python train.py --n_kv_head=2 --vocab_size=1564 --activation="relu" --norm="layernorm" --norm_eps=1e-06 --bias="all" --init="normal" --init_std_qkv=0.0442 --init_std_down=0.00867 --beta1=0.95 --warmup_steps=200 --doc_mask=true
Each number is 128 + 24 x the weight over its row's rms, rounded and kept within 0 to 255. Layers, rows and columns count from 0. Numbers have three digits each. The size before them is the row's rms in percent of the matrix's.

# up: layer 3 MLP up, 1024x128, rms 0.19, rows 416-468, columns 0-127
# down: layer 3 MLP down (transposed), 1024x128, rms 0.179, rows 416-467, columns 0-127
up416 093:160178134127117134135135113147128191177105098155171143128152095149132141158129173080143129139117107068125139129107126154104151121131122129125111169074142083143124104125101149109126120125120170135122146134097111095107168080108117128134144108112110155140123110119145120128117106158110132149149145130082098111098129110128098127151146146162118108117140115171140121142114151119102208147137
down416 089:130115077130093178132118109116146091137109132079129144140122151166137109159158085151143154110149127105135117119128108135082096124107097153131104141086140142160118148126137127124098130143123112127171120103170149109113117117084101157145158109146134154105119085142128108127155139172104146149110132128129100070144149197139139143120118160150133189128126121098094133147157152113132165117101
up417 097:108155125107143094127123146114154111138128137088110118149143105154110131108159101136094143117117106132161115108108116120146130163126141115111081117087110107141127158122079129063100142163172168136147168123179111163111155119108153092110138140072153181109130131126168131144169115137133136139122140080137105165128137157115136133127159108136124107114095132127127151130091122098122066157114
down417 108:108155097111114134112117166118154110141134138149126169130087111116100140105148129140121160148129076223138136129108138077149125145126170112083148106130105092131183119152124153119113115152104135103111150106140183160142126163107139121159123150128133158143118126137129113107126146116148138125133134107105173129095155167116120128144121156118160171099124110100114099118155089086111124127101
up418 094:146098116137116122145120133151187156132129140141136090087146122094104137140143108107146082135141147134082143076106153121136135129071124115127136143134083124154134166147148086126091125142107131140137141130130150151145078125153145114158136160138155113101108126134131172090113112108104136163150161125150135121128118080148101127120132059170111100151156134165118119141166109077149115147145
down418 101:142154138111136125070109091078153130142142143157144135132156133150132118076164166115104119075151103136125137125151170112170122131125126145163148120157129126128150146160166126167127146137105116149105129170129149120104117110156109135143124109082153125163104119136116155125169085147120144044192132110119140122127129107119124080114120115151142095136108133078124112106127136128137116105141
up419 109:113119123112113140155110122111145134164137170166133142109179101141147158113161145130148100138110156144132142112157130105138130117088101134099123118112112138121143104161135112088101137119184157106121109143118123169140127192173157116152146115107125152098144149107082127156135162163088125141116149175110092112121164100067081145118167124133125151133123136094131094130144101124119149135090
down419 108:107129128109150134143121180140126120150102171136125126126101129083181113133091131128128168129112129157098106131110169116113124103151144145124115125142126130152087110116141126134119145121129106142180161092118160187111162111164108113143063157163159153138129098099097180121155123168137113163147126139128133120126144113141115132143126132114115128146124160186119133064164110096134116127088
up420 089:121124103129132128084144155089142117171081119156108087120116123148130180129104155113114097146094111125118126115128151193168119150161077080134122135097144118177112165104160098140118114163118130145125096117111135139119109162112148094149110138135128105174134122146165128102099115136150117135140121130137126132128127097064155130131095157122135105120099122127136143139098126142166144062114
down420 093:149179167112150119119110093126156137115096170118120132136119138131101140166151107174114153138169155121175109157134160109128126127115109134108127096125114184107132119165199126131117104115118129091140141150146116100118141104121096097122096137103152110117070139145112133141169131133151125104135135147089132094106110117172127099126168115145137135107095152116104061098125136147096140099124
up421 113:117111120119129157119101121144128167111131134170098129078144095125161140155133117131101082161141124093130138130162112133086155154089146128099149117098141120160095195143136122111130112141128097143156119094095139135074140137127139124098112136108160162144103110085094116140159132116163110114095120110148120119086166090121116143094111164107155110090152128125142162140148117138133177158095
down421 103:146148146099149068147140154103154115123162125090161114172147129137138124137124147115110155121128131124099090137112158115133125105148152146129152090087159138143087130117115116122154121124140131128089162118169118149131094126103160122124112150153134136085145146171108117121097105124112121136135158080133134110123119170136133152125137043138099147135111141142108080118140102080076083095137
up422 117:090136124156133135137154097126151110107111112179163108121128096106097149176165146088132119133095119120125124149099170106151161127113120117138141137117138101130136147129095111178122135122122088142095103083096088182119143092154090171150139077168142161121142122129115124115094110111154125097108133144106087115147126118172110138127145097127147108130101153118089149107132090094096134128140
down422 101:171156103114118120140128158102088133089114150126147166126113101158137104071150138140106151162180146106136148176123102098076125151105079115144124105095137118131112138124125142115126153145135108095100089151098169113093138131127118133119152127114079133142120123117085104131112144119089100130108128186123151089127109151110163132146141157120156129161151141127125116121161168132125129182111
up423 094:101127091143125128126105121066127148112139082138105158112150159104103162095122151108105124082147127169154121134138146138185104128125137133112136137117140119125055093122098186101104121156131120130140153153123153136108111131145148161180131135159140141114114094143139153141150110118112098152115091098104131143177141098107112149142140159089176131144173139125134124142107140149158103151130
down423 094:114132133110128067134140135109114108144135125137152144132116121114135109102094071144151111131146151130147162106127097130165131098113121116166149155160166116105156127104179143147115109147128117130140130109125081058119188111129190152088155156094163110151110109068108154143142149122141183144119130142132125136130168100165135141120141136162138140129132132144104133120113107143096133118093
up424 099:106148163128107126084119129104146125143179131101137116173117106131088132122156108129149097117128118125161154157149138125140132110170136128115108133116140118109107153115119173100084117155124158128151137113174103163128067134128120109102072126134166134086126087123120173129143134157054111143102120096112138144130116112141151148131144130154107118123167117121076192095137122136144144135122
down424 107:110155134131102092115110137086181129094143139142169105176139172115114116112109148123128128094115148124136176155143135116113117136125126103118129118129134104125096125100128141096130147132151143120112168144125103175100132130086159131154104126106126102191172064117093118135127110127109111175127136138150126114120113120137175183172139098116155159122114145089121117126141158121093104118079
up425 120:147143131140166108119057144134094135155151134110136108098121090132135120127144075115144112149147142136131078117089145124104077115150158154114129108141066131124115143126111109109123146159089159121149101165145118118126120132183137097124154096158121117142162116120146122109165118105150107058159147096127117121153149119118135126163135132139124121152135152132131161119088088162157128152085
down425 118:151093110074179116121136117090164132171156160120131163165191097144165171141151125092084135092110145127138153099136103107116136145130114092132155153138113114170109108185125121126123120124130117092101151160140131126161102111113147178098127114116156140114121120114132101138094126121097101174119113124182134125138123143091157145131126117119137119124119119139114094093158145134128148137163
up426 103:107114102132105135127121153149165131113113114164135149153149111062104170121135141140137128163163129105160145123135117114174154117147087144129171154110123121132155097147100126157097119106148123174126109135109114121133101125151129156096134125113160141140120137119142084125094130131108149062158134158147097142185162102133171091082144177148129123120098113122129122092150135152082119106140
down426 101:116160168119138124091177136161110129128125168133128069155132160111138122152130134100135105177108111139165115112168173157143117124140148136115071116163090113105119148138145140099158129122112170127143100101115173088199138121122137134146111131132110143099134157132126151120143108116140092144141173140098130117121110127079089126146095133113115135152111105167170157105114106119106115126127
up427 092:130163096074165158111124127130135110124123069166080147145096107136122096122118132137122136120084121100115087136156133126121139115156076117135113149118152129122104129143141121096130113138124129127118078110074104138106132139154103173150115151131146100139133108219132126104106143120168149156103167113124092139154114145108151126127103105145142103127075134123140147113108120179136119127156
down427 102:151109162131125097142120159164090155118094160107142110159129148162134133121099135151134091106092099154124124134139131137167159121121106100100130139159136138076148129122125130126137141189091130126130148113119151167158152132159112140130087128132155095117130135126130133135082064178111151147120145157145112090084120095132114109140162136147102152114166113142078070117129099108144120107114
up428 112:170119168119137134141114177103101134114141137151157105131135115119119148090144174112104141123110118159120152131201102147120116129137150115089108121126154142134130130098073114121116170125112069150175138114172112126129155126136103109134095092131160153100108094149137150146172146123099107130139084132140115141135156138161156091155097110114152130127145129094095127161098126125150177154130
down428 104:098191109132096123048135111163157134144134137119106147136147159105132157130132167088172129129130120124140144120097135147145128097121101137131140115134111131138136073128121146103125140167137201122130160149083102138151088155182117129142128134118116113160122137135144132138128117147150103121131127141122122158074103093130121151122086118111101134104128112104207142111125130120138101146149
up429 120:110114079166142117159122106072162103095144179127142093142135109130149142139137144137141107129124149196103143134156113131151114149144064131105147121135167125149114143152096075138129096120129099160123118143127135132112142140153103130152135133110137109143142152169114132096115141106135113101174116146135109126107165121145072154121128165097121117176143086098125100113100086110152131133160
down429 109:136166151129132118127136102149142130152085139116123100165105135147099123064146088138117122150132124111148135108125152116118149173087182086122123098159144156126146145170137124121119162106107149124176094141106098133150158148140120089123126141128115116122091149124165177127139140127157145150115144171078175098116169103152099149137123126088099111154085101112124157099100138139136127125125
up430 116:164119137115067111111108106108124113119115163117116139114128113131179104071106174137093125139160169137099140182090074142093100112140108164115184155155115127136124130137087111153122105112154149169119101113120122122148100070129146101123137136141126138119137115127126166134132117178159137139136169122143102160145144117116118136127123124135141153112059102139118130116162145138137154113128
down430 095:117140121114173106117143131140134122115099128162111093133102132181091139152184106118120147149059147135099111123137147120177130096113157141111098110069147127101126134142155129142160118126138109127121138098167132136118123167163083155108096105173155140147110109117123105127141160106109101142120119185145137127128121124130123183110146196118143119134157145123110118148147104105110097136101
up431 096:106100123100165087129132064137148072144105146150123160123153118106150181109119100150109136128159146121138128121125193122123139137141163097135084142116126126110107122141118080150134059147103127112110129109141105127091104131111122145100108120139129147096128116115123146093123155124129129063157137151087153120142094161153104120126172117132101139123116171118135144185114126116122145099120
down431 101:168179130130114151116170109149132130135128138087129127125117181136118122126179119148166152108131136142168139113115124142105118100126121145156131135120138148099144083117147122122110098167150149150115167145055116120084155135137110124112079129103125143150061097080159117138156113134124125147157128121120104109097110153126131103129145134150138146164123117084163104111160120135148143153068
up432 108:130176160109170143124111195207122124110137103138117167147115067104095122171128068154184102124140131101126113127136143144117103134139147131113166139131143152120114116119108150112120171169133126142124117107154095106140119147141150129112123162122101111161088135168139132131115151108135145105141144155102154131121121088171114145121141125110102166112128143146095166130123122097140142130144
down432 098:171101137161132123117154117115161126135144142146094079111112177113126160128173131142144147127143097087115175098140175113099120125137109094135136132132152164101128162141131098147096126151152103159157123132091122123102151106144163147156157149135154137138113163131154126146124091123118104107151095082141118108160134157111105184084138122190109111107143122102130147127162114158151146115110
up433 107:086134147093172130142091149108111091120133140136119126163160137106137129102132141149088133130159116087139154114105104120164116126105129088116071171118141140123150074156121156085141169108135090094128090141145130123165128145138119126176104138143101112123090163160172129138138150115162144160115168131103118168123111122117161118132132135123143159148118123102066146136094111154120126124158
down433 101:120107156162103124150142116151130170133143119130113124115087098158105147146116122100107161105110132125085112096073118158089123169148148165124171137155126090155081094110119116120148093137134131102125155117108131117103144147121089149141159150114170156131178137158123113132146118142098166106085130089131115125108120170117122134117133146127080101112168184124139123114116160099125168114137
up434 100:171126101163124108132075129142087167183158135154120126115123071145096102115159150117097142102133093086129096100130128146144145129134141131109165152141097134119082111131145089119128126150168141155168077137103128090122126098146138107128125144149120130152107103095122155142145136159101131111138187128110109139127129122090117126129168142129074113067105127130115107140098133141150145127122
down434 105:134108136134122157090137130129115145095063093097120119118121132134127110111117134128142129114140128107118100130104138113119138181080103142161078157148172148112111155150121124102184147078139130107132144124116127144139128130167113151138095089123130115111118073193129108092150125123147108156116080145149159134146125092147140137152122133131125123161152169135117131150109142193106144083154
up435 106:114136093126163144147138145117126162094148144148126121137167112141196164149167142160127143119102137091117146113131138136110087084139115156191165111108143097136140147151139121128123121115137154171134064131126128145118124155109115109119157120134103112152180152138147190119100163140154121113069165128136125130149120102103123144108167158135145104130098145123115146132101107105082137125120
down435 098:119144130112068115106095142097149144127124135124192131128185115150122123125150142155136078088145147124179095116156102103130131136108123066120118153135151103137108145087116123092130088111124093108100150103110152163138138144108124119124115133129097144114125116108123095142135129124092113142187111174130144140085129176190135141134131116098138126151093112133146110128144116138108147156161
up436 088:176145112122141153165148143119141151145159151085141165137096119128160121133182141151144108123121139135123150130136153135151121168119099130149191120115125115164152132119125093102094137154151108179093130149109099127161130136133154139114164086127156107159129122126083158130111102096089138136157171118119130116128162107107137112083090126074158155109128107155111108087108137103132128168137
down436 099:109140123097147119176141154116161146155078177154135131108116159154114160173138146167121195129097122160152152087141153138110135135119127150140135138102127156115170167126115147117130139123175116134128155152131174097155089123122099156119110140102143099098118102119127156152124128173120146186112138106150144136088149113123145070125133107116095139133124133163121099116130130145112089145133
up437 086:130104125098094138136120100121151126079146159163134112148120083119138142141123031118134107101151127150159152141129084109160132163168100143125161121113132164142108160114133155154115120136119096076134071117153118084101140139146117119133143145122176157152109148139117126109106141127181131153155119098122124143120099145133145135118142133137135072149107111131111098139162143119095132155143
down437 088:093162138130155144168145122103149192118141106113099098115145131141103126130140133131147146127111123141118133143118126177106095101088152104108158098112141095147115125097099153122137133058140146154118165096119166096132104157156109139096121088109104085143115115129129119125177155094133115115140118184131127108129105126151140098177133149171105159151150123143136148101113159156168142108124
up438 091:135129105144165131136119146134170123113134152128108132096138154150114116102154116107143152101155145123137106111096138158070081129175124099090110161126115126151134148157186169116146122121151135077117088154080134126137110114168122116123114144173130124106171132089128138167121129102108119145110111092081138123148161126179131138100113125136117120140146098138157157101152104138104135171171
down438 098:129143116121128125138125158156143134137101160136170110157160163148162114139125100141175120136114133113147135142171172113129134126130111172144109092158110108129120176126121135130147113110117145108099176152190141138140163130087144093156113168129143102152133110115117157137130141071093207112133117125135152128121131109117104143138107123132099100081130126142108138158134106062156148122107
up439 106:140160086149102088138172128151115142126090130154117157128126108114118115108129128125101076131145116084152105139172121097115154135141110118104113148137147124130162135130110179117168137085119128120169144123133107116126163115104137147084152120128112117106090163123118100116130124119148107167145143130111071165197137135150133111159117162117136126155127139143161118076108134190152143148157
down439 103:099151161100126120145158153125105157108145128147157157106148122093168150124087170146096139109136112122072140102129119122092095083120123124158145168150146138114113148108100147112126116175144123161158121107125143170152131100132152098098104191121146149109191138082120178117149091111120111127095097118123127121139080156133134127122111098127111129146161138130127116144150145152112138130096
up440 085:129127124098161129131115142132143201111166153100119137128090129139130132131111142125117112133078126147136131091142172146114123153126108166159115093118108112160142176184098087105108107139158129122100159145109089112130105150161101082117124126097166160097132131117111143158139119150139072132134115136133078108139120105158120165180166149133144141095116160116124095110100122119117126113149
down440 089:104159118131148188125131105118114120161112120096134162136133138118088130122177151131137125149138116152123133129131158141161087140134140111144121099145139129137119145117175138087091127134108092068160093123086142123124123127134116103146145141127196139171146122101126129161114158111119177146121100127155130138084088112117104144189154163108152142147128120120139118127135089162072101154113
up441 093:148130110151142111113143142119083148135151112152148159115155118109101132136138145123088143128144121111110193155136120110120107094099129097127094147160149103146131128136106112161139091158117147176130156166083115107092087133099175149088125131132177092136156097141169099126169087140120101125119166121108100148115128168135136099131082146168121096137164134120120160109134157138121139143127
down441 103:114136140125127124134126124127091118113126121142148132156154142110158116134110122152122159119135129102122171159132117155135127184117175078164116115141114095122105114142117148143119142107121157160155156111126159121179126116136111137053108142099117107097148123143141107108188120163101141140130083149094144145108171149111150110148133117116121148179156131125125127124136193159124152106061
up442 103:127119119124171153106069102060151111131164140111170159134126144158154095157130160140146119108130138139147131120120123142132137121156149130144123148119156152122156101110123106101186099109125133112112117093159123135127138133118141153140145083145186155114128148150109152119126136134150142126116103148099143177131089149110118122108146110100139098128069106112103096154159074088122170107097
down442 081:141169140140133178109115177102132114139122131128132147151095116165143214110186122176109146110131141083094084079133119127112103120118133122136133129110129116129114131126159154166149143130132107163147124148134156086152102106106160145105131087150113121093138129148110100130092142115093160132145120123134143108120165130115153094094111106109169154141159161136139124134141102162129094101133
up443 092:151141171149133144129112123083118131097118126105140133159105165113104138187146169133176094123139125130122179117185104142134106130125124151111141103134117130177140097159130128105136132127108133103116106156102097132131153085106118122113112128109141116146172139142124167102126134151112142111156143089164119129122140109118108091120175177105073090122115161184151110102105109146141095151133
down443 099:102137148131135116118113130135160163129110118104139173136101114126144101079084145151093142134137130114090133098128144149115070141166125118148155138104118155126085114124124116139132134123176146121115129107129083161125121080088098141122161124129106078136163135182178178139153118127100166155128123140153151103122134140100084122189100127120084127137110152133099121134120104149135159113137
up444 087:115153179098111119105079118101137152154132127167175117120136152141097158178152125096103151118177115070158132164117143145167118107121142086099126137083159098126108131124141160122128114147118156116145118110154143115131096135129142115127105156127114130129115108140152102153104142089095120137102139105100147156167152113135088107087176142163100149123151161124134102103106112130164151111134
down444 096:159115092123162089152136145148071119112113134159098105130097126140153154116101148166134110114106156106106117135111131092151122075121071159145164126118139115167124117133111102130126121134091137128103156138164142171108164111127177153142115151138165122121141146125123104130138125120154095129147152132161131146105109103081148169134144125153115163098151102141102169101155150132072139085128
up445 112:143110151158155138118130131124147138137118120133126122111140109165171112102131143116124110120116159161128129132165084130155128143114143112125137107136122134111147149114084119181140120147116098129170116129158156149129116100101086128111116127147147153126096109152102112131132098154204089115134135113156090118172152171113145122142166132133173059119092132106148141120104041114135146109122
down445 098:092158109158074098156173118099115112145147136120124119123154145117112162113101146136155123113154124107098123116127164133180109095140126144145119131156140135093098122147118169139110142099115155130121155124140157113154107160176136154117104147149094136099108164110128126137125198122109130111120122137105109130103117092158118136126172123091099198137151138101122125135055145107104133153142
up446 090:113104109135107148122067146123178150143139127105159110131104098095141095121110140134160127109122150171131170091135153145112171135166167118132087169145129136100132123157138137134139129115144091157099135130131075125139120106161088126156135108093149079113110160081186144082101130119107121154132146107119155102130111120146114106157136118110155122123137119142111157124136161136156091170150
down446 089:122112138100095087147086145127108136144098141172122109124106114130158159153114092169167094142156098131146136110135118093187142131171186104182110108121130120111147095118134118125155077105148113165103107142107124153100117161107139155112138131157121130101107116124095114106130137084106100096106127115164135174158147156108112145136132142129133129108086121156123146101091117122103108106141
up447 114:133170117129120119143150136095136126134167175111149112139173157153132116148119137120132119141139167156147148153111130119135175157124114085140123146079136095119142151113117114114113101098112153147110092165089157154101138177100131124106130085147142119084173099118113154124094121117159117113146111167128158168164166135128132109133132116127146134070180131103133106086081136125123102127153
down447 116:125099132102108077192107108115144149116122153108132127171113124142133120138172107113147130140096129118126154132112120200130093101141138155104142114112109152115140106164138133145102147130103146111104111144131155121145148172115088111138129121148132196099111129104130122059129162133160131116114108140129157115133177123091143145176130157157084124137129118147112153102146121116157168140091
up448 108:100111164119131103108133114121143135159137125115149119178122131125068163124102147138110126116102112116125149089140120175100154098165176145129147143129126103140112086132098108140110181165133137128109113120135142149113096097164121127119171099124144100143098144149121137106117086154122157119137127113150185134144165130100093145157152099176114121093113084119183153163140126139122108108099
down448 121:118114154119131113114134078128104101122141116117158114148147145159088159109110105131164148134108087136124166073074111124093095143124176121118127155135148129127097112121118140123147153125109083141096119107151165143119139078142112139139120130161128118118125134199111100151077121151109154111140130139173159129129122140122111131160145103101149162091141082135180132153159150110126129121086
up449 097:127177141182113120133159118119147161107169153119120100141126104125081159169144130144102135148155131145124115142145117140158115121147091123063132073109113094127096138135108103146082123086172108139102119135117160138133134104101154159122167133134137154108134113161093128120147149121115096145128152144132119152125139176119130113131106109099128138133141066079128127124112116138076127123070
down449 102:134085157136170153104115162175149159127122155103118124141107149142113141129136136130124169113136130078146176058118121127126154174117162128158140179147153124111150113095141128132164135131138125150161105130150105104176105141132128132119092138120114099107134144124122132112158136106187122077115110100099143119137129155124134101102100112119155142155114138141144150172134086098173106116163
up450 084:151104108128128110135175156108154113108134139157127102127075135132118141143158100128100120121127136152149095153148141150159126162122118115155152111140134094119132138134133123196163150089126119094118154148176150105106086133149106137168098160142082148105131149116150093133136100150137123172116106161143111160153086112108097130119157136142128144124091135158124184108142134111115148061111
down450 088:104128153131155112110147109160157125180124165113173123160147117149126150124139150109166138119140116109136135140100155115155096112114186130119095142113103099140132114118109143069138072101113117139145110147149139126113135138121115137126146154129108086114125113143127137121082168146162139140143143182106171117147129078136162113115153156070105124136112134159122067133130132109120185097116
up451 086:119151122155117133093120053155147132143139123128102070175168150160121140150136115083116138133081116138160159122144177108102127146122117144101117119133154109128137130166128153133142134145133170158119115150130129078114128190136118148118163106114128153120147127141096132119134137141131096120165115152142095177103100126106122109162115118136144090123102129089097112106110161101125127073163
down451 094:157170172149103146135134096137150141092153156128163121157102118112117092174154119098167139092122133124126120119141150127124115112138108097131092124125095159117091115133138120165117148105096178126152129141101162092163118116082108129162125124127138128103148116109121141108152204101141162132162133142165168103122146110102169108127175152127103182125120145108149104105144133141111129110126
up452 095:098136133121161137141139128108112082172180101146078115107130115112128118121133111122138131100124107144133145130157149091133137083121113146079100138148106106118127153079169174128113096143131165139093133117092122173107098153133091150118144109116151084093130150183129140145129147151142125111118116108146122145131116162105089125136103072139161138139133134119150169145109151152147116071153
down452 093:137130117120163122141109140154115158106134122093142136157148141050153139134110150116109134176133126149135140127103165138113110110127145124107171100122149122107100105147116137111139129148124124147133088125142119106074086123117170126136089132129165113078087132109154130076101122131109115150120158139119070099130113170158143103112152147086137161100124148131060104090114135126144101113116
up453 095:114135141079082160164104167115136173141139126122165059172168131102148135126117116120109111146129112130136110134151136140117097152137136136163109104106148158119122136141145162184124068117096111121106139146177142126074156142077136151101163134113127118106138104133090124125110129140134137116139087111153114118159121112164145113104106154100103117138127108180121151152151152127108132157136
down453 099:113142138104106146152152121089103137133167176075136125090139136087098098111131129103075118097155103107151143116126173126134118119101118142143157140138140081128136117105119161132166129156146154108116148084113165139190122144146107085141113123115141167134097125133141118106119138127078132139091098121103116119173148109177129140129148118122099169142092164121127150143137151139115111175133
up454 128:145134161121119111182090080118166148128163116131089124099143108105156125153078142145118085113124131136131103143143153157130119127119076138074152144147084078132119152106138104154137165140131097153128149096105106106089132197121149179166113111118132115121125130157082143123156146116108119146133133144140103138104117152083099148138130135155133146120121116120129126129175117085137127129141
down454 129:115144108110170093108129116133099123118142102082154101121150133103121107120157171135078113130126107115088067117103113111127091114146129117092160144132146092120107142125088118140099110118162128145133127104144111140141124113128126150121162159114190111119167144114115118101111120119125128161128173146184086079125129133102151171136130142122151120092144149121061098116131095102143155111107
up455 096:130147168155180160122135128119163146133114155144150092151130146099163148132114156089087105183121155066145156122133099133129096161108122111147132122131149083149126166149132158152132116071120173081117152141126137107133147141144156137116112115091120099114126139115098135122140095116121165081124143111116109109113118115138159123159129096165118114153119077113094136134102104165160118129121
down455 108:103142164076084132133082123135158117140084173154134147105102136170152143115112097157136174149121118110110126118099067109114118158143150111110134089117117147135122155123162158153167138134097138119135139114139128145137122076093142105127113179148158152126143152159141120117112145079129108113133126099123120110130156124153136154145073115122119097108118103094127137186092149156121149143126
up456 097:132126092169124183091111142127119159117114075168109106092143114094119126110150107150129130151121102117131093131098145147162173087121119108111128042109142148127117123145127099108138125147142135163107081118115180174142138152148117116129146099151204165132129145139111091126140116155162098121122126129116132139157126148092137127099146158159140111114137121092130127119121142136131124099125
down456 104:148150108145114058142158120123099150129107125157128105138087103132112130116137138118097131142159127162140120155126121097145184161104156123116126105166165129077147101141159156169109124125171152097066122098152107135117143095145141126116115163099121164149111110144112164176130107102167142102123134096116123119122133143138118125117140067114143114133152160164137100138130082147141115129154
up457 099:143128125134134065150151081120138105105151162145149122148141141128105113114086157134150097130159133135171159061137118066147151178119144094144156156121113103121134116128124147112110155155121176118156116131145125159120121181134098138106140079089129111128146127175136125141114109132096084133091137146133093115124132118120140157103088149171185104115126125130129139116102124116142121115120
down457 105:173092123161087139094108127103060122163129139110144131138088116110097127116182141113165135137131153128106171122122132156124105125190072141189136123134126144119130124099162147132126147161132110118134096104077123138111110069134147120120105156111120162104123102142097150158130134141118134120137122141102141126105133098171124116133121119145116145139178147144084118092160159142140113124114
up458 109:128118089112145099106065137141125106120155190151091112145131092143158106092139093129106109130159126123110127104145120126105086165174124090110136154114096143125144111176182121134128096119104103132110103115109146145149156092115164145087086114136120147120093098109135127141126157121088103087124134103125103132138125163118142110120122161129114129130113173112097106121099078166128138109128
down458 107:116115139086096114128158147102126123133112122145159132090143165126099125157153137111129159119088097097138077167131086147119111089128143128136112158132111132106092120150101133154093171158118136101188116133158106159120100144130092093146118141087113113189134129177120138128088089158170146159111150142099119159136114111159101136118115137124097148095122100134154144134155117136141108140110
up459 104:129133116132127157118125085155126150161129120100150127167134064106122107140126120099129093178127126153124096114131103102149137170136168118131149119139153112186175138089173120128131115115151141099120128173122089129155153089116150093119136127145120132150136098111112107135097139124150129125078101102058145130131112116145124099127123088107192161128134142126085126131135139105101108147107
down459 105:096129110146159158133097109085153128129123117135098104142142139176131151095165106141116134120113147150118083075127155158144125144124133118173134153127125133147173151127119150099109132092123128147129131100156142175143106136067071140121177146124171081141125140147129101153106134149115139103143138139157129134145142121139100154162120152120124123112093137132117129126115185100177124188154
up460 108:126103141119093084116112145109164132112149171141146109089126133156120123120161161102127072149132146127109119138153113111118109109148121135171126091114136113138101188142098126125173117127159119128084080145133139144134195117140168125119137131145129150108138160136104109164141156168122121146115110111139099115074110138124103129096129177149103111122117063125123133128144123135153090158087
down460 112:136135163073117102115140127139096125128112101106197127119116109099117129131167106090111116155120127163134111154135102129120124132143143142128108119117166132108127117168131126145131131134131144115145169078108129137149168131161098115100145141137101153186148185120194166124122119135101121129158153149155128116180065150119145110107118140091146114132076168104121140115120155112108115141130
up461 105:126173092088126133123160120111116119166100105122129130108139075141094086082130163161118103137113120130116122177154136122100120139114124160153105136120111109131158150133136123158108148151155121143106110151125117168162093143160155137086154125137115153156121137130075131140093137116164155133117147152135136136159143124106114161117155103114102081164128102137126166118074126097115185098090
down461 106:146100130132133129099124139162126090150168173118163099119102152125136098122153110123111153124094116139139167138133145143101082130163162112096099096132150144158099124088175099087105071108135130093132151100168110133135165151169115159128115181135136112138114121135138104124111122151129123158130134077131112131156106147121125130100147160158161147118110158100145092105143111128164115113082
up462 109:129130154107112120101143169141174127141167154139112126118136145092103145088106156096155126132107110094146130155154111137172124109155123162149113120132130087154101137086139145145066102083117125127134148108140111104081100134116144152138096089113121143060134148140100143136104128106161099145124151125132096119130141068151127127099140121113135147161115116061139156104109140145098117145144
down462 094:113105141120090128134140101150095107092124093122106063127123100119133127135126107132099155131125116122145124117134106139096125136116132141127134107073066130096121131149095121158114117109128082182143139158146104120157091125132117123111149157117080134102141147156127071145136072160120115140102123096112113136152080161110118125155153134105130139148097160154144059093151138145129110150112
up463 119:079155136143143113178104185141145110108130120134128174128125118133123177149136073160134124122107133131126163122131109198145090167104078138141113154137101110129113118109119137156174147122129134126108128118122129122140114159100166127158110146121155110105151133082130105108130157114127160086168147112121107120154127140196132104107105172136113112117142154120101172119103100134132127142107
down463 096:117104129152097149110090118091150135169112122152126061145135148101144124143132149118136154146116127149140079077102140128109127097117113133105139133145121137170131126117133117098155123104112116148132137112153148119102112160147100128099169064128106155187118108169132137146153138143151122144107133159096119143140174107056153093110142126117166096123110150142149107116127164093100158132141
up464 101:153119150170098135107146123145154152117158097149182119104170058097141135101066149092144076124104155120139155106137142122139134107136150161121140094114160122124130109111131102142126132133126103126153116137157106103096113130100151118154114105071145102097121123130128148157135144126136102163116128123158136105158157162102133103137154102151117107154110128098081155097136093099156124132163
down464 094:084146133156133132103081154085123144112140114163101141131143135157113132153162105133140129110118122083069131110132139106136156140130112139140101134139119114129125089137103126089126114153115137066124155133099137105146157111103123124168148148147169154119156109099071102144148112137138135118089083107125127131113134178100109157083148085127087122131194105098123109110132097154146127139134
up465 100:112153132130138144154146122158112143096099166106140132190131131146131133130154131109153145123142137049167114117163165131101130169138122135108139115087099106129122104097120122091115139170154102107170127122147125092125112118123129126091103158134115159096092118121121102103095152116096048150140158114132141123171113094174142117123144146131134103152131124141130148089129144124137131073129
down465 105:103118129125114150132113108102118184145111157106153194118111140090170133176103123138128160115059145134134142122153174125144141157124154105095125111131135109098097122095116091095121139113118128146164150135125133110138134117126145154121132147145120143120133151123160147142120129152125135155130142118165078130152149120116135122104157134070106124209108100135130109102136100086127069113115
up466 082:137111114156170136131132118135143161129124099143090101144105109145096130117090137087127175123171123138164170126105100145136154125135150106112124112065108146104088128115131130103148158148107183111132138160106109098139110116149099090116118129125118098135113078092177103147138109135131114111120129129148138177149144112148122094152126135074101115129115133120158167159157114139148068133162
down466 083:094143124107153156168088178128123135129152136144161167091131131122186136101160109148123124142117083130126098108140105104098109122151131152154130109173169120111136144166131145106106137116154064122099135115101141137142127131125127141145137153130161126122130082134106105148088130134092137087157114104170138088119112147136163142090120150120113129119097134143114104097185103135079118091115
up467 100:138137100106118103076137112123138133099136131120128110129145119090079151139147123112131118107185125109128148117140118076133132143177149130152115146132121103125139137122126146083140117123137122145170114145163087146179127139097139169118111113097158157138123148198160136151144144084143102109117116155093071170107120146118117162109163120138137126134109133131128144118133053119078123129111
down467 101:122153152170141147154143177123151076105169150125162104124148122173167118123157116163125136129092149161096106120116184114114129137103142145094180141148164154136082166130113149137155148127136118129140156107097128155116106084126127200107154130153104147125149135142098099126124122143125148139138115098120160122182141132111172121132128108116142104140135147152088118152110153108143136121152
up468 093:082150130120139081141106131090136133128080133142101109139172157159153138080111182145152171133176094155160118164144131144151113132137105142123118093107117094117116122108123134121124112122100114127119130154130176087136117120126165131146112141169126134126127170101105146152138140110096117167108169170144144115146143183134142144125146186147084110102117112109132136111101114135086139108113